{"n_layer": 8, "d_model": 96, "n_head": 2, "n_kv_head": 2, "head_dim": 64, "d_mlp": 384, "vocab_size": 2048, "activation": "gelu", "norm": "layernorm", "norm_place": "pre", "norm_eps": 1e-06, "positions": "rope", "rope_base": 10000.0, "rope_fraction": 0.25, "qk_norm": false, "attn_scale": 0.125, "bias": "all", "tie_embeddings": false, "parallel_block": true, "init": "orth", "init_std_qkv": 0.0652, "init_std_o": 0.0, "init_std_up": 0.0652, "init_std_down": 0.0, "optimizer": "adamw", "lr": 0.0036, "beta1": 0.9, "beta2": 0.98, "weight_decay": 0.0, "lr_head": 0.00983, "grad_clip": 1.0, "warmup_steps": 501, "schedule": "wsd", "decay_fraction": 0.863, "decay_shape": "linear", "final_lr_fraction": 0.0, "batch_tokens": 16384, "seq_len": 512, "doc_mask": true, "train_tokens": 115700000, "steps": 7062, "dataset": "wikipedia_en"}
Each number is 128 + 32 x the weight over its row's rms, rounded and kept within 0 to 255. Layers, rows and columns count from 0. Numbers have three digits each. The size before them is the row's rms in percent of the matrix's.

# layer 5 MLP down, 96x384, rms 0.227, rows 0-33, columns 0-191
101:153112206111136136179166085123176103140144118077109095132134151110160112196164140152129095164193108109132057110105130179106131106125113130070119173151148135158167106090104083149122080132145117099135120123167074149119118096174110121088148080150086150208119145088162115080086101070105145115123132172153112136098166113082170124117120125084186168140124073125144108130132072156136103147082126085124112153112242131126127139142110104048095101128097157149073130157154106087121131081120171076151135138154119118127104091094130147144172137083092117095096085133104148163119092075144125187
090:115115100079128107087166144124146127148113191140143089190087132109092125104096126147152155126205073145150152106068125109139105133149127101145081121159129110130134155124109155190108109119082108147146103124147083127178138124111157093097108095136070133134041138122179169150094116131110132103150107132128107127127110146190065124162152133129123097093130182133129126138091071159163158119152197130179090157114079097075099105108139108090108111151095103041141136135125139074115124092144141170107068115066110171122121094172170169153084101061110142185156113135133180162114165107139109079
097:121142153118111055166168117142080119152127172105117108106124173128037076161133201123131142127106156182088107120187123115164021128150110162121119182093123121107122158135111169137171083133150099070075056095176081170137162135130127083124089147117203150082169123134136113196191140136143178124136134103146126132162118109095125158133126175119117101124113127114127135074215150196101146083112149123081123115172190105162134104124156138150126145128127127145068045187147166128106164161183136135153133063099080076154105141164136132130112126104109070170153113168144151136150137150148085138
101:157146146116124122147112130185111119132191158178126144177119166097073126103121173207198178145152114134099113145092169137174163152170157127107124099130119193103086124146102132121099074094151153158129147106088143154167123170132071143124115174119133104162136153079177151138124126150096106146150185144090128136177132093113100132103123150133155109148123145103095155154078113139148089051148117109147110171076111164164088110155143162108104116180166131150169139106145103159117154107129153132160124138096104121152155170141061142103068156144129114153111155155093068135159152111107161217
093:156034145141161103152133135178104123100102153077139094122095156120135150117137157101076093120181167121093150088113094109131078084143137120094168121056112105136183142138091125085146194153165162115154167094142155192132153181144139134163135083116145141152104134123130113157138159090183140072153148106164099061132203119074117155081162096170167159103129108150116146136185147107113085176214130166143100130101112142124164111128135126131116143126107097115160072114171191090187152162140135055111118119142123139145139082119084146142135125102156153090137112108194119187134151136099160160
099:107091138164145096139125137134100141095160160133152088066127105115076147135161164072125185081101086116131126173069169078156053133081120143081152094219112163165172088157053110131094107141099198141161141096056132060147134171098120160121123146112068159140095142111115171155154148147097133148112136098185079130133185068147114092174075091114101147129134124126111072063088132178122138085125171140149093116099108121145155121073094081084139073148160115113096105079108132168107153092121132136112133166122054129093124157152098073115133125120143112197157145140126121142126148133082153129
098:087113103153143144107125130112171048096149145101153113105081102099116087084043123117153130146143145135104189160087120153057167140055161104123151076121163192190125161141127189103109147135115091147217135117105143117169129104061120143176124115111082134113147136060101137071161133122161096148168111098070070158135182092153082148109148128161084109154122089123164111132158158142100084144166129129160110105116092115171106103166098134132089159074138083142159116104106161203049096123102072124085097166170117121120062126103120168086084139114100123125120061126176090152100112107147091151
094:124087184145130167072131098187088171058140105178111146117120140160117185177152156145122060140142162146148148146118136106167168116072148101115147143096153128090139033116167116171156123134104177133149059136095099073117129166123143103138125161094139106115140175122202070119120165162060137137101122130116131147087108125131093132120128120129118111156100129092131066095157139138191072141080128085092132118096177177136159103138124099105125139140077052168110173180141130123108073160194166175139145170147195085105107185148154097083182145117107081150107115137127147117134094102097138124
100:100133164132108089084086112101032151159152112111118108114094165172101140109150125174125116146113117121079088114151097133128149140089165124113078125159131140118110131165139097100158104175176165159133171151094133105071119100203114145119168116098124218113097062140079178184163118155079114115145143137099149131153145172133123171119145175061130154098184156121126088112169056126120122139149113112137165167166103072077136154105109089159118147109159099150170185112080128153160132173163128107121120148129123070183170128185107138198138117202147120136091146075130180059187154160122094066
099:156132101134104137059130095087181089057136148101140137084118179136107149143082143242122103132115136125161149097136107113124062123135121113182133164120129098148091179099143115118172077147129131107150124099153097089139105123101111113089072114143151136063091138169148076198057217145142103126115129160151204165155109136109167111095099216110150135141137147113076106114237134122117102135130111126122146164160153144151101143123136130097141135117178101086113220128088149186103103146122083120137089110143174177119174110075103045159097147178123184151127126114097109156173090126097164098
097:132141159109115113142184109141156123178133126168145182134138134157138088112163122167138176118135127126126127166153143157087111144168159157183168145065176163150124119148105153176132104069137164116065102115153164193146148093122129088146135181095084098085195085108100159175147135135122187089128162121085134148137186147116192134116131121121166123147135109107087094095087166080093155137129124169197194143140174138123090171099141123162109132070056115146106054130137061169136097105087077136182138166125154148118155127144165098146112106201159149126115109104155102068157136165135082118
102:096109169145133115112125145138118122124136143168113147109142153144101110155147150191192148115133146122146089102111146072095113124077086140185111096118162125072103114165105152102085063103100091116199091069066156065129179161072093110034094054106112075105138106081200157124147138131132162144128110168089128103123097104097148113109118132125118147167138131127140135116124103185098146135095078137100101137126100157113119164111118114184146179071135143097172121161131097134104153138132108070111125154113055156119111142127217131068111123160144083164114177125124121107162116142109188113
095:218135129111113130126117135152111163132117093196105113111116139172113153167156071110140121137136167169185120133157113120103191074072135108138096148074090112111138119104118139147118202130136167109151200147117117127139081100161177077118080097080139098115115108088087162134117141147104152182097100092126069144125063130126152131089128095118106063139168148103134168085089144117174111120070129122132166084203127170163140122189085135115172149109164143155165135158112144114149085121124130034119148089150151186079119132100098096147121069137138123022125123132147135128118156125147145087
089:126172140124178188150117147129147113184148093084129106137107025146123107179113129087151143045171135164136196124130105097143099129124178103127164100125167129119170086101141140076122153179127117163121158126138155108163143131159128194130100119135120028120103154144146165113173135092100074147112154095093127115072134109089095150129113083121143105092150074167109117147124095129174184142124104190149104081108141117078133055112172142114100170175124116146119137083124155078184120176123169155169143145173192185106107188133108168144160144143119077115138102126073135131137102130107085105
107:124119166152181155076158081173141119139154030129109112146144184108095175196125091168170166136121118106141210167160120114115123170097102092162111149106162110141134112142174087146095129110116075187207110091203122167111156115113150109090145143159156022088134129137168062117183120121132109166115144112139124130128118091107127163205190120113103129174089141154171152131174110131181063100106198174163127126115103159132076162158169189129151094108117112130094108188169113153140183155105070083143142101162152130149149142131185159104136144082167157101088111140121153103140156134117100112
091:099183112136127137116135086104105158059149106119102097117115098090163130120163132111155121161085134142105059098108097116139108155127160149040137156120127148105105134145142123074136133077135116162128079115130089191149142097126156160102187096138127048079112157080132125112118124144146135090103130195162084153112167100086117093178139158089120142094210125149162171090185138108150143129120132095151136135114107152134111160122187059109084162128145123137049132079164074160129180135103098072171153169082116104120130146097149101077131196167044186138155120117078144123157099115083109129
095:097142139144124095145109081129096125192117142125127116169121130058096132105115130078107122142111136111135148180097154145167136170080106143188115116154153107142173125200192112215165186166146124114128110085191130099140205127085151174112119128145148155080122141092098124152156094130121095110130064174121133120053116110130127121155131123092102138117135121128124070162047167168144056151140107154141177140171121119095145152138143131148167121136083094137144135088129135108110070106120133108106174092144157129099082125149136071124078079112190124115102124149152143097140149130089199167
100:189140148133088147055172166178132120118113128174173112066095132171171134132142142148077104161114134160136109116099105153093159112166193101112138112124132117079107112086117146122178124146184053096111158081123108156175055155159092096134103136080145112113148130126177120136122138111077153140115088135124115127093121114146086106088131151154160210104143102125131105114109164014115136091145127131127106102158137140124122110129144110067100032129129177097137081118140166093107047088160106141126121156162134128135146126126117187128143109131131162116092111150079123125142166119138158032
097:167112171140084103164141076183169072126114181154153177123189012128148120145129160093074112079139120080072090132137143177179144117171155103138096146111091121112182106143088144115106104149152129076050102145130110114115132182061108105151092123132159129131102125116101137141090134187164106169140099070147135153111119158155099112107179095092122190133125089106136084117116130150128071094102160123084171126148160122110147115123147109237126120133117162053158134177192107067130118117127115133108132098123103107144138086044106106108161136158122069107101085181118108116097095145148142083
096:128168150100107111147148144200125126046089127106076130126118130142106102153119131128110174167087076152127072124093124201134116126157165141139177191081130166099126128153072094196108096127100113124079109155077166149150155111170086123150153051133218151135127169114152192105110114149098119168146132168169086146082171179116166141118156168143150141212085106116182075180054093131135093100159114101154170170078169138151133125163146102102097123158146107173133125153161097212075092153124170094115171174104152131111099137155105127163208123095093151086117114088114187184113169130155077104
101:091073078119194096145105116140102126113126124163156104071207107073106107161135157159133148070100150170126110127070158043131103133199129143119152136160115130156155116139151076124202130077082105154169182124094121121146165136103141169103120134093080134127155150070134168128126162152147136142102143173135216114124173121197110159111098153200123144156128127127110137082095188094104123095134105092111162175138160135181140117131110191113117105100182156080132145108153162161123106146145141146115163115064149190162105154124121166160179105151151134160153160181147097175132104120187141166
097:137132148154093150135130099134072140134127129149131153102113092114143152128219087118148130183097171124105134133076157149144200122168150071093156068131092125128083149150062145168131182148108092130152129120162149089133123099145207141095131085131162121110159166136145106147179049182146148079162158152136158109125143065167121102130171075093078103132158119160145062108075084091082132099106068125123118154107112138137142177135116072134197111088091073146108100112093145103119181116150158149113084143117099140133084149153115186109132113157178160099027079088156120097155080138137204102
093:101116101142123141128065122107143087102154130141105119116165178110110149080155152104137148137136124140172103137098144113138141116072084174090131153162135129133099149131178100106104113115198139147166174057101105151112172095118103133054137123099100084158147145160128167115091138158115048128126146160129134155143149096128177114115109141147133119096134083146098167145073227044122121058125092165114159099071101108108139155108107122113106088105125143083095102144120087137101142153065099137150139149114081200130177161102151164154163115137148111065124141103175087140171114149213129129
098:136146158082164124165059082138144116115115138046167111170083158120130109096062141199149125164137077128139117104064104131084197112178102138159080135122072173197157122107173104187154145094091113110147145117137143157135109125135127114130109102081159150133144098113096165095152132152138131156132175109091123152061155118187132134118117099095142111139152140176104114119073144130183187110087151124163064147128173094124103079133147138117059142096159150165150108119121154131151124163144131182098109124127087086145102103145117157127088095125158148131124165114112052111105155100089148102
100:117108095132151107163209131133113155091149114123032145121173056183064090090155157140067044034120212138165119126108192149112115134106128157182153100098142142124129133145088170174182146101113177160138059048066189194161112098142126094142152148129086106114144078109104138152176133124186147075102068112168068094146097115126131094138121146119140109107156158133197119151157125117127135149108114137052128119161091115114122080119140172160148059155113135080113128141085148159097109117150083124160160148148113171121108142114106142142145144164156093116056099139131130037163114154149147126
090:139061139162100122117067118121137131137077096117118121150151075152152092105155084121161109200094065094095134084147102129141214141168071117137084147108164111153114104141144105165104189140126151128092100180085089187074180126118168172145142155095142130142136139132107140117106152133134115155135137105194115153088127074191090100138147141161098077172130150169136168109152096130119141125156087156140097141159212106091114185105127085133111112114121090139096077133102055100123102078103134117130187107157100166148142095144175100136145155148102121117113099105117189077154104107182138119
117:075108176081134154154144155148124191160143146146156149120178100168131143130103121066147130083151159138103121100143131082118116092134136209111157124161143096153124136139098182179152118186080117158124133136161147137141041141112128111145142155088111115159119090172059155159124103050173066120099120064192149101125174123131187118087102119154182093154132135150107183151142174136133114139138098114183111062114120147167127148111120116137170162078095133137157096182138087131141186123147170177149052117086104135091129132149134125126094193176148168159112135125143123093111108125166149153
097:166143114139070109127102158146187070204153094108116149091137084095115166109143126111140126146106096107105120138134109139211095097131166139145095107141109111131140130119066095103079091036093104103132128077118143097116129085174130141121077103108141172107128095091101158130130138146143046130091154109157086108139111150130151181096091138126136101168099068072080049147214100127106125109133148128158108118151126054105119151099099126134094120143128132168149174181103112111153179155109158136116096116181130037169126100104149082127113157136181157169106147150148130087130103110158084115
103:168056225117149095082170101093096122136139146136144126144133106143150176193129095157137130136118126105153137118100123122143128163159112077144108080135123142072135149138113112097135117107104194133186155209152162071113110119138041096116126149168115073083111134161146164115143109139069131077124057090154176100073100095068103101137080138166131107159123126135129105077082075142197150087115127145164129132161112119139162160116151105118154097099195109112127201095135055152159151083132169112153100100103143126150094113137100085136112105151159130120167117129146161082114120143110186103
091:099125100144149149151129144110098171074106096159125135131073209160129102090109140089078159207103170127161139120144104131080132145163124084130125065142145123211042137137108173148150159078080155114171068117134131158107154198167147071161123134121160088178140109192167139167124136120138178161138148111130150139073133175095113126161197078190159119131156101150141135141162145185127150120179170127110178095175116093100141156132156084099162167121147147115151161084101107154096138125070163159132170164171086121174116114163149124084114098078142165140102128075141126123167172134139131149
101:162105128096143193122185151089106129111137148113122133130149157087078164152111140154154141086119171108174119119128112083090053084140102068070126137156138145060125117134100129119128081139166158170134118118141047089135116127172138084115087121174105090081119134074155074120137128130100130103129111179126164112141122098119122155044083149107178109113121148115128079168174107108103088123134119091119109138115057119133121100097124125201100070143145114111106205122111128079101106183123070121151125097155102181116112088137085086198121145114133069141064107134112126105132117083180110110
143:160122140081185164151154149194124117152040111178091108087158098129205079135112083088114099133062130115154130043137096103102111111168150156138120143102133083160102062137106140144171185156165076137144138148130122215131111097138156138149126187094126136157155091201062198086144126072167100195171113113149108107168169086172128135118130120152124184151115102164090166091153101100100132117111140095110179117126118119156105171116131135139127109098147123156134087151104096162141145076048156122103163110175119130053115122084149111109209160179116117102142097151131109181085188067087130116
092:133147084143115116128136104136143150107149160104119161192141172103092116145129098106109131162118122208112148137126146175140118078131118125086110164063144115121164179114129181135138122163169121053080086197121092189131176150145087114165132156173135086081112142169117120044205087143172167106190082147136070076172124158084109080156199092151132125122128085087148184142143110123105112113144109191130160061111122094111184135168095139129131163154080086142117154113165151142156148107131119166111162140132126048126083134140151121064125104129096098152110118123107050123159153167177147088
097:182135136124151115094087141112174163084131115116157128127107106185099176124084102150149107184144110101142151133173141165143140124153110134129138125125115148147091109059126135161129108137116128185165121155122143129114068108073139184155147134111084158132114168108138132108155160150133134147092140177187108153099105112181105170137091098122082090119122145174124105129104137127152146157112109135048115077157172146083101088068127123110106147108187153135150120120080125172148132091094112210177115073153114128169152085120131142084125130101167097154172156097132073161120137126096192167